Each number is 128 + 32 x the weight over its row's rms, rounded and kept within 0 to 255. Layers, rows and columns count from 0. Numbers have three digits each. The size before them is the row's rms in percent of the matrix's.

# layer 9 MLP down (transposed), 1536x512, rms 0.0476, rows 1487-1535, columns 128-191
095:130137101134173165104103108158168086134156120147055156063077103196070160122077106137129169130112191137105080170135154090162152146146124155120174088138098117172133172163146031143149090168159118
106:094139116139119120146177134110150090096138141085107144150144087153126122087103141077144177157162133163118136128133168177131133106148089114172148153107111133084176155132133078109137140149111144
099:091168105128144177111087160143113150130126106141155167062087161149108151105138096107165139120055119170101072172127177130157105111152175066183138148107103100112101123136175092155183105119129160
103:095150186134123209125102109097137122161057139186133076126075155163127084072136144132131121156126134140114122120171114129148095126155199163161135198143083127216142112116155161097161141154165205
104:121135185128119125074078169152081140154107147124119147139121095084098161141154145184148102117103142160163129075139093147170165194081093117107127141133179151123132167086095119144146106118117181
102:123109158058113126120119165117153127141081166162139136121195131115132099098113166142127135134103161103107153123104171108135078157109129159153130141145108112066124093109113074112135127081153125
095:172126108132158057138108119055162116136130076186086109112127133170132077121111073199114125113097054149099129189059158106162168100149108153147103149140142063158163165144114112125077179153162150
103:197096188170101087156139083086078159132074115121138168105210173111132128124160072117093141105112125171114111178148086068190097149061149169172159122094160112089150109142117104155122114147117092
104:131214088115132098099126117097125143084108163141132132101130143140170127142124104087180083074124123156119125162185124097118181117198134168147090146146099143125155087158167121134170163180122082
099:148153131144158172106149115144095068107105112187106106152156211209129182147111107135114159102060109112074151157131135084201129194143136121133091131134137121128093148142095144126124127152141113
100:115117082106120093099094117089114160150123151142134101107171115132135105066138145146108148141107081055071121152116155129114174182138118115122150214090125171138097176067122105143141020086114147
103:156129150177156134107081142153076136150172120186131092138128127125138139123148150086188112126073154127095161122107117152137072126104113078087083137125129159141147153139139105120045149130133132
102:120197144134172147140183108107115124102131094099091157118107088114120122145136079212093121129170163107108102151128153108157092131068135165072071109143116149135103164090151111136092115111128129
103:093027181125125133112123131140164114123096118148150130179089134097154128118169115114103161134187096072116131123139151147157130141146144131178074157138171106200098210124119134089078100115172138
100:101092174098112063131167173087112036138082077100126102103129166092111133121180092129093118111143124135145131104128067111143156148119121175174173137091124140136162133092081114162108139100134097
104:162118132080145121105121126083158105109095180112201109128116089103171149095027176135143116138145124095078147132178135193075166147152129064129164152118155123123142144103156138104141038128131146
101:113163126110108103125127176134112114136164171143060053112103180111166079163125129106139109125187170121133146146084171144108103131159164136119115130138097113135159145127159140148140162121123123
100:124112068156101108090173120124115164151174094120129113163097185104106119119131173140137171136111169097148119128132115146147128131148107147124172139119133119104119132094175133164196098151093117
103:180116153119097146100153124102125103153111127118092150170187097189194128137114147149136081157116101097102112149146113102131185184140185125147144144120185114141134172143174135077131084126130114
099:171080137094126117172086084052133042086107108175140205146155095107143106113129104108120067065067112123162116128116151166093161129081083182111079162140082098129113174144163160113096121164108154
106:113117095092158103098110088115133126145125126117174174094189133130107089064155134135156094105129118091115118166092182165125135135106118182151119104156135068111064121146127132144184109144089113
103:127155151160200096117046185152110118132128137175087114142162139157119110123135151131151090127126116126160109160122087086126039133125157091112073156149160121147095033154111151147161132133126174
098:115201121100160115152133161099183133114100127125152171130126097147085102128132112104112186144090168157154176115149146085154094108191151170081082139162138141157145124125133088126134158115093127
108:167119132175112196144139124134151156078148108128129132101153169171210083096157132074132109137128172109124118141119114145154148084152186130098123108143144186122154123153094055167088112210108183
100:157095116135118107076089123094157111151097076143194158114157128089079097112129094170148162113107086102103119040136106205134127156116102105067138117124110146165091136197132120106156155119183193
103:114110100155159139106180193178079098133126108123145101131086126110074085162161106085149042057117116026156158144131140070150111086100130144135134168115099152118091133095171169088178145167151124
099:143047126124148164153130088036125125096123173133119111107137114140103195124085117141125175145073100093128124106125116141141149126116144081150096063113136084152136166200104082048127125102175112
099:093174145113163123162139106170124148162120175089186152210201059114120122117168120059171139106123124175116131094136125161174128177170133152111127099056171177094163065104110097075042157142130105
105:078157104096140167091159068175149149105124129125090140127072157124159145065080172141109093115104046139080137123104168147136074140130166169051136113115132138129100136125120108101119094109192136
105:146159139129135144178092117092192201115086090143203091100136144078043133164184147138075080096094121097089096203142125121135119061111128087063050169103121141141058113123077143138108142118132096
102:144178137105144137129123106095129085186112097112148150138129142155118137113123111131115148134167137139099105119167116139113126101111090124175099079050136121109153121018143145093122160171116181
105:107116101105103079093171135123164141146096120157096114124091096106079189181173064115134232118125148167133127088176156113073088163123158144194152126113121150124078110124140130107143107147125146
104:128142120122104149160144124118125142117163152149163153160118095115140173097099165109121163181120128098131105120126116129149137056111116110147151134139145085149118114196049187135140133163121156
099:079144114151122107108194104157095085144102115104118152102143055187134195166102167116154156104139106118113167129120135104079170138098149150135082121086132151163154122082085140143175092054099104
101:160117133100110067158175142161118124118081091156105090147108120125135109120154071116133166121141105124117184143097174153134125076156122155219118139135140134125113138128127075132147110145125200
098:148158125113143154199143127125172178155150158123109159165154102114086173142203102100109124134164144066097111147102105148140073178149134135124158161118143121047138108115104060126099149179149131
101:132093105080139104135188109144156133167109142152165155136135153077124135097174124143119132179122136093130167112111116128136042102152137145109089103156105159232197109110141056136084138131089089
104:112163132187134099113127129159174149149109164149172130133185138147125138065111094159124188102098105157163115131150108126078093097131184136217129078059145104134139194054116132091106133071139140
096:054093182127119102113139162140139110107146130148093139141138081168113141164119138088154092133133140122121136149160060109110107113099095133104122178163124068088149124134117123134185105126137112
095:112116120091169159115144143146077138108148134098115097119088091091159126165127088149124128143122100096108167130122125124117154085170089140133130122132148131136105090146095169143163092106138166
107:156098168158122138131164126099159171106150164132077096139151143116155198068188135127118103156142144145115086119044148163085118163047122137130147167164119172140163169078053183142103031152152142
099:124128126061089122127176109150181105109093099128137174207132127085088163185133150103209126172116106115085102123120125178133163132169070104122168141110112132103144149160165103085104138137127123
094:159132084126169119149122124157127147128164138085154128160084170164099036118114155114129124161163156218136120117147110179105101116157092132097122113155135106157135165136136127073151128146060175
097:138134089074085149158155135143119114117008084134112155164172121191128152150058104148122171152104110090175137213109102115175119141092082097143114113126119095181111162149133135112134120100092173
083:152193114149148138111174120098099112118158153146088082165188118139156128101095132128138158079152154075145082119166140136075091148112096109117125125118108137217126138155083113150103117153130145
098:097107124166148108130064098114092173113154130131111093130074187188097132159116140131138102130161158154137135141104130113117161144129199116174098097090151093112086147149109139109134117073145057
106:101172131104155142135157130138162113147102161205174098145089074165099125036128149160162085111109191146145170093138057100097086089159103091133122068134146097109133096147158184114094096058179105
107:131152124152173094184170063127140157156118119100139142104135139162111101041102126076094102136098106111161086107141117113140170151165146086110126143124145155102156093172139139118154129137123146
097:105152072162124105111116183164094121123128160121167179080206121100084142106137097158132087186164088058144167133132101160123155131067121141148176141202176196066126092082135129099167110123123120
# layer 9 MLP up, 1536x512, rms 0.0831, rows 1488-1535, columns 128-191
105:096135155156124062143164118103089128091185074111189144159137132088104084127126121193105082140173188149168159157090094175135142143122163165125109144163115159149116092127125116152120077088091160
100:084141131169168156121152147114140124078158122166062171125158168115117120086137184108090132084060062184168118138232097157147154126081124103136143196163108128120119139118168139155144172146076134
103:174131132144184112115153108134154076166142153099145105020104089106132103118092066101096165174115139149144098153135182118086144149129124095157169094093143106210157160105153154095120106087124138
101:175140166143129170133086088132113151126116068122159142168154091126069149064092135176131075145127104145119109067121113177149189162063136096179133173135112105090132103100133126109097115162119157
101:148164185121107144091101169157097113100158086119076114141092134207129109161134198086112142127116139159076163130177137117135101108131153115051130106119091121186106122105061129142186091081098125
099:083134079136102124152134163156132151102180082133135094158103098160103137153107091102153175139170121091089116115102085087098141043147135085164165180156131090123109156107063191083151119114139088
100:085097155124140092148081111140110116156190129148148169145143146150210123171182113109140104089179093088149125119140095103095109162118092172166163131145120125118079133179121187162110136145091133
098:122150173135116142100116152141141107085173062136123149085133111127088152090048153136087100094160169165136168084117120127120104064086151122098096121130131150108113167113135162115125119128096066
097:156136174116177145163177115151171109112130162137126099135152093113094152153095077095161150190073199130060132179114097113114105036158111104189156114140177110150143124138146064137115151134130089
099:165174112160092128151072089094109189110181121146177128148061138124086141136181148117114154101166120143117108127150151157119125159174135095121171113159139138077102081098180105128053088148164146
102:080120104118140093113154111156115031172119123211148221111135122087099108118124134119121133102117130084112166141099108167153133128159189106164154128135162138153180120154178112149132166126122176
100:144155153120161186126104091139100096179196140129116154139122107143150100135060160231095112138158098072092139162166112116129151160095138110058184150131163136153068118094139129133104164150107110
102:117097078188129111087085097201200137102136111122089096077149114117117104133152182143118113152107161045078097108108132144081103082131110159139155150155084164163064099064112145110131112126092142
105:178115081120108120153120110106126104145117105098086139140112088051100179142068161124107126161151159157079158068134134148101143137163136195127067100129085119166155117097126088162147078139093127
103:132053147121141124132113159125127149183106104157104120126107116178187114125092156190132128092096191162143097097140097093161110128067159130108165154162136114115126135089145157135031133209118123
098:123184077080124130182133097083153099139145111129085134080095105113048134101125156164132110105111149096139102129106087160073159144078176106073114162081170130097168139153163165070177150099134085
100:116083146092167176111119154169160128122146092138091073173131091140124147154116128169129137105080095093133160170121105141142117084129146166123153141149092130150145116161072153141151081167074055
104:115134103149169147113116119101121105142154138151157139127171142125182095102143161176112141194114151128152167092151117132067146127111105107171126188163154167130136115098154122181189153167134079
097:077174204176127089116067079137117139142200180122101114167129135199092088125161098134166186098167135090129079178113123117143166082155089131100145139157134098117145123054160099111170152109113150
101:096117188151097093104148094129145134081143118187145142069138118146043158141109144192127088106097105148171147170133129136103156142146154126047101136168125113161089136102186149155131090146127176
102:107131120064155119126120083155194109192128148171099167079148176144163168094143116111158131072108150119093166143075100189144094155104140124062079131094082112126106131131120135104116091115136143
099:093161105153114099172116100132088127125109157192149191090090143152091106114165150154134126114153108151104116128100074144153158110147129149122092110087140127149134149119120113114144133125110111
111:146146065128088141110119104138088113098156086117087114136207139127177150096135145113088152158157173129181158139144113126105130130171163130114136147104105149099160084137156119130131122117119117
097:167117146093186145134108054120133134110130120149145115182153100084076118138147168126095107093129104089152096052092152081130090110115142114145150055155111161060069138126112141201155159135121064
099:107114071086150125080130107159147120123143094074114112097117113143106130133149156102112131168138078140082119153104123173078119142068121130131160123134100121137115134159187159097140069123144095
100:141087160114164120087139170042130137144144142094153138151161135193136105167160090125099182108176092101120154139101137182120172171128140120135171167158165077201106124154138125132111138132068157
102:170123114104122096091105144125117131143168105086105109199111161156149167151125189141110049154086154115086115143110128191105107069154161108110105108111133097131154119113101127108065138127146134
107:126165097094104116170179150153138136098159099107131133188129099122072090138191106055153116132152108199106076141125095100185113141129114113125162133113126128210189124165076097078138135085165112
107:148113100131112183092165105160119159148126097113130098109153105177172158159122132113111093212146158115123148093121102073109094114179152157115115122083143169101156152078166098113060105127115153
101:129147129110135131133108055147080124161109066093150129203069085118167090216123105180169147202120151158215135141100141097114189127102093135127128157099144123157076091109132170177145143123147170
110:111117175123138166130115113096110125094119073129111149159104142101147120104144120089170164119157089138125146140096143142089096157098143070083162166091146150116085121117177137162050073157153103
110:148164177112215138081145122090072094161090132154138138207146074173176184130170138084099114155134159155122088132093087121114151098190123192207154131137104088097097136126103146180057133117153130
098:109138137144106172109144144121096119078127190137143157091094117124150111113086104092156224111163146170178096116136185141079067115119118106197107105163090120163114141140140157105110107111126149
098:130118093098121135145160094132120141092180101084083159118167166072129141131127130121105098164143115117142134180139133110126091110107180160184086159160089125059168105176074163212080110131092194
097:122090039117122093106104136164132170078163133148144155136160087087090133140126076079117067133099164182079102133122132109117068100150160152078139142149120133130125066108143147141138141144187074
096:117114112157184118164158109122114082086137090180128116165146150105122071155087102118126097048130151177106116153139080099149112133154089114124137115160138098116117129168136136099228108189151194
101:114121136191139112125131080166124126131164103108128149152107141157211129110140134173122114180156150095188153142116098169089111108101161145140040144162125093129102125144140141139147188116145182
095:103139114123130106074122127115131170154127117145168098140158181144168139118149076127145185108156159184101130104132113152073194102113132153100143128111170080145090116123078127101159118110122069
103:107113149103166098100168169098133173119118125110172109103187172183063101175160097095161125149111133133147100162120144214127155163158095137144162102196124105126173146138139114114145120125140106
108:151107140144158122119062196112133073116151132117107107087070157142134117150171150120135147131120132146147157148161171194162068121151111120189191095185086124120168109085155177111133118124166107
100:082147119135141092127104115154067108132184117126115161160095103117163147074152071106153124132123173140132100107161119098092154125099130129170116130115147143145156167126190125095140063138102128
088:111081125122137059184102152156125095173092097105090165099152118130180062102093078167144130154135143170149119100137087160144093117073099132161164139114072139169143112136089083106142093078130148
102:103111104109123185110153180173127104117114103097105134124108051133119156153174102138113165115118167156123110070175123135108120176152132128122093123144124112112124074156162162051101168163129123
084:120126091134137121158104137092070140217031117164065156137115109149117097154100055126122101054169146116106162107091093146166085122128124118146071148118111062081173142171155141160158123076128093
095:138136143138107130161136117183150096109145169140167123152031164159154126090110100093156153168120056131093115142122113164079149169135113072158169115126199119075097157198165110116111113206146138
105:131157160136109132114119126153111116102121114150122165152145094115105098103167071042160135142132144160168123169110113210123133216156130129069049078061146113114079124131170175164123108156139198
108:158156108113150121114153115155139127143199079105176103128146147124124151106088118132105121150120111095145116167076139129108165191127155123078116060101128154080120126169125125075124118122113115
097:113098081141162088179123098073146112126132099144129118141132123143064175147170113160127077181098107077155122143120147128186183170124116124096141103118127089136067070169107116118132117159131133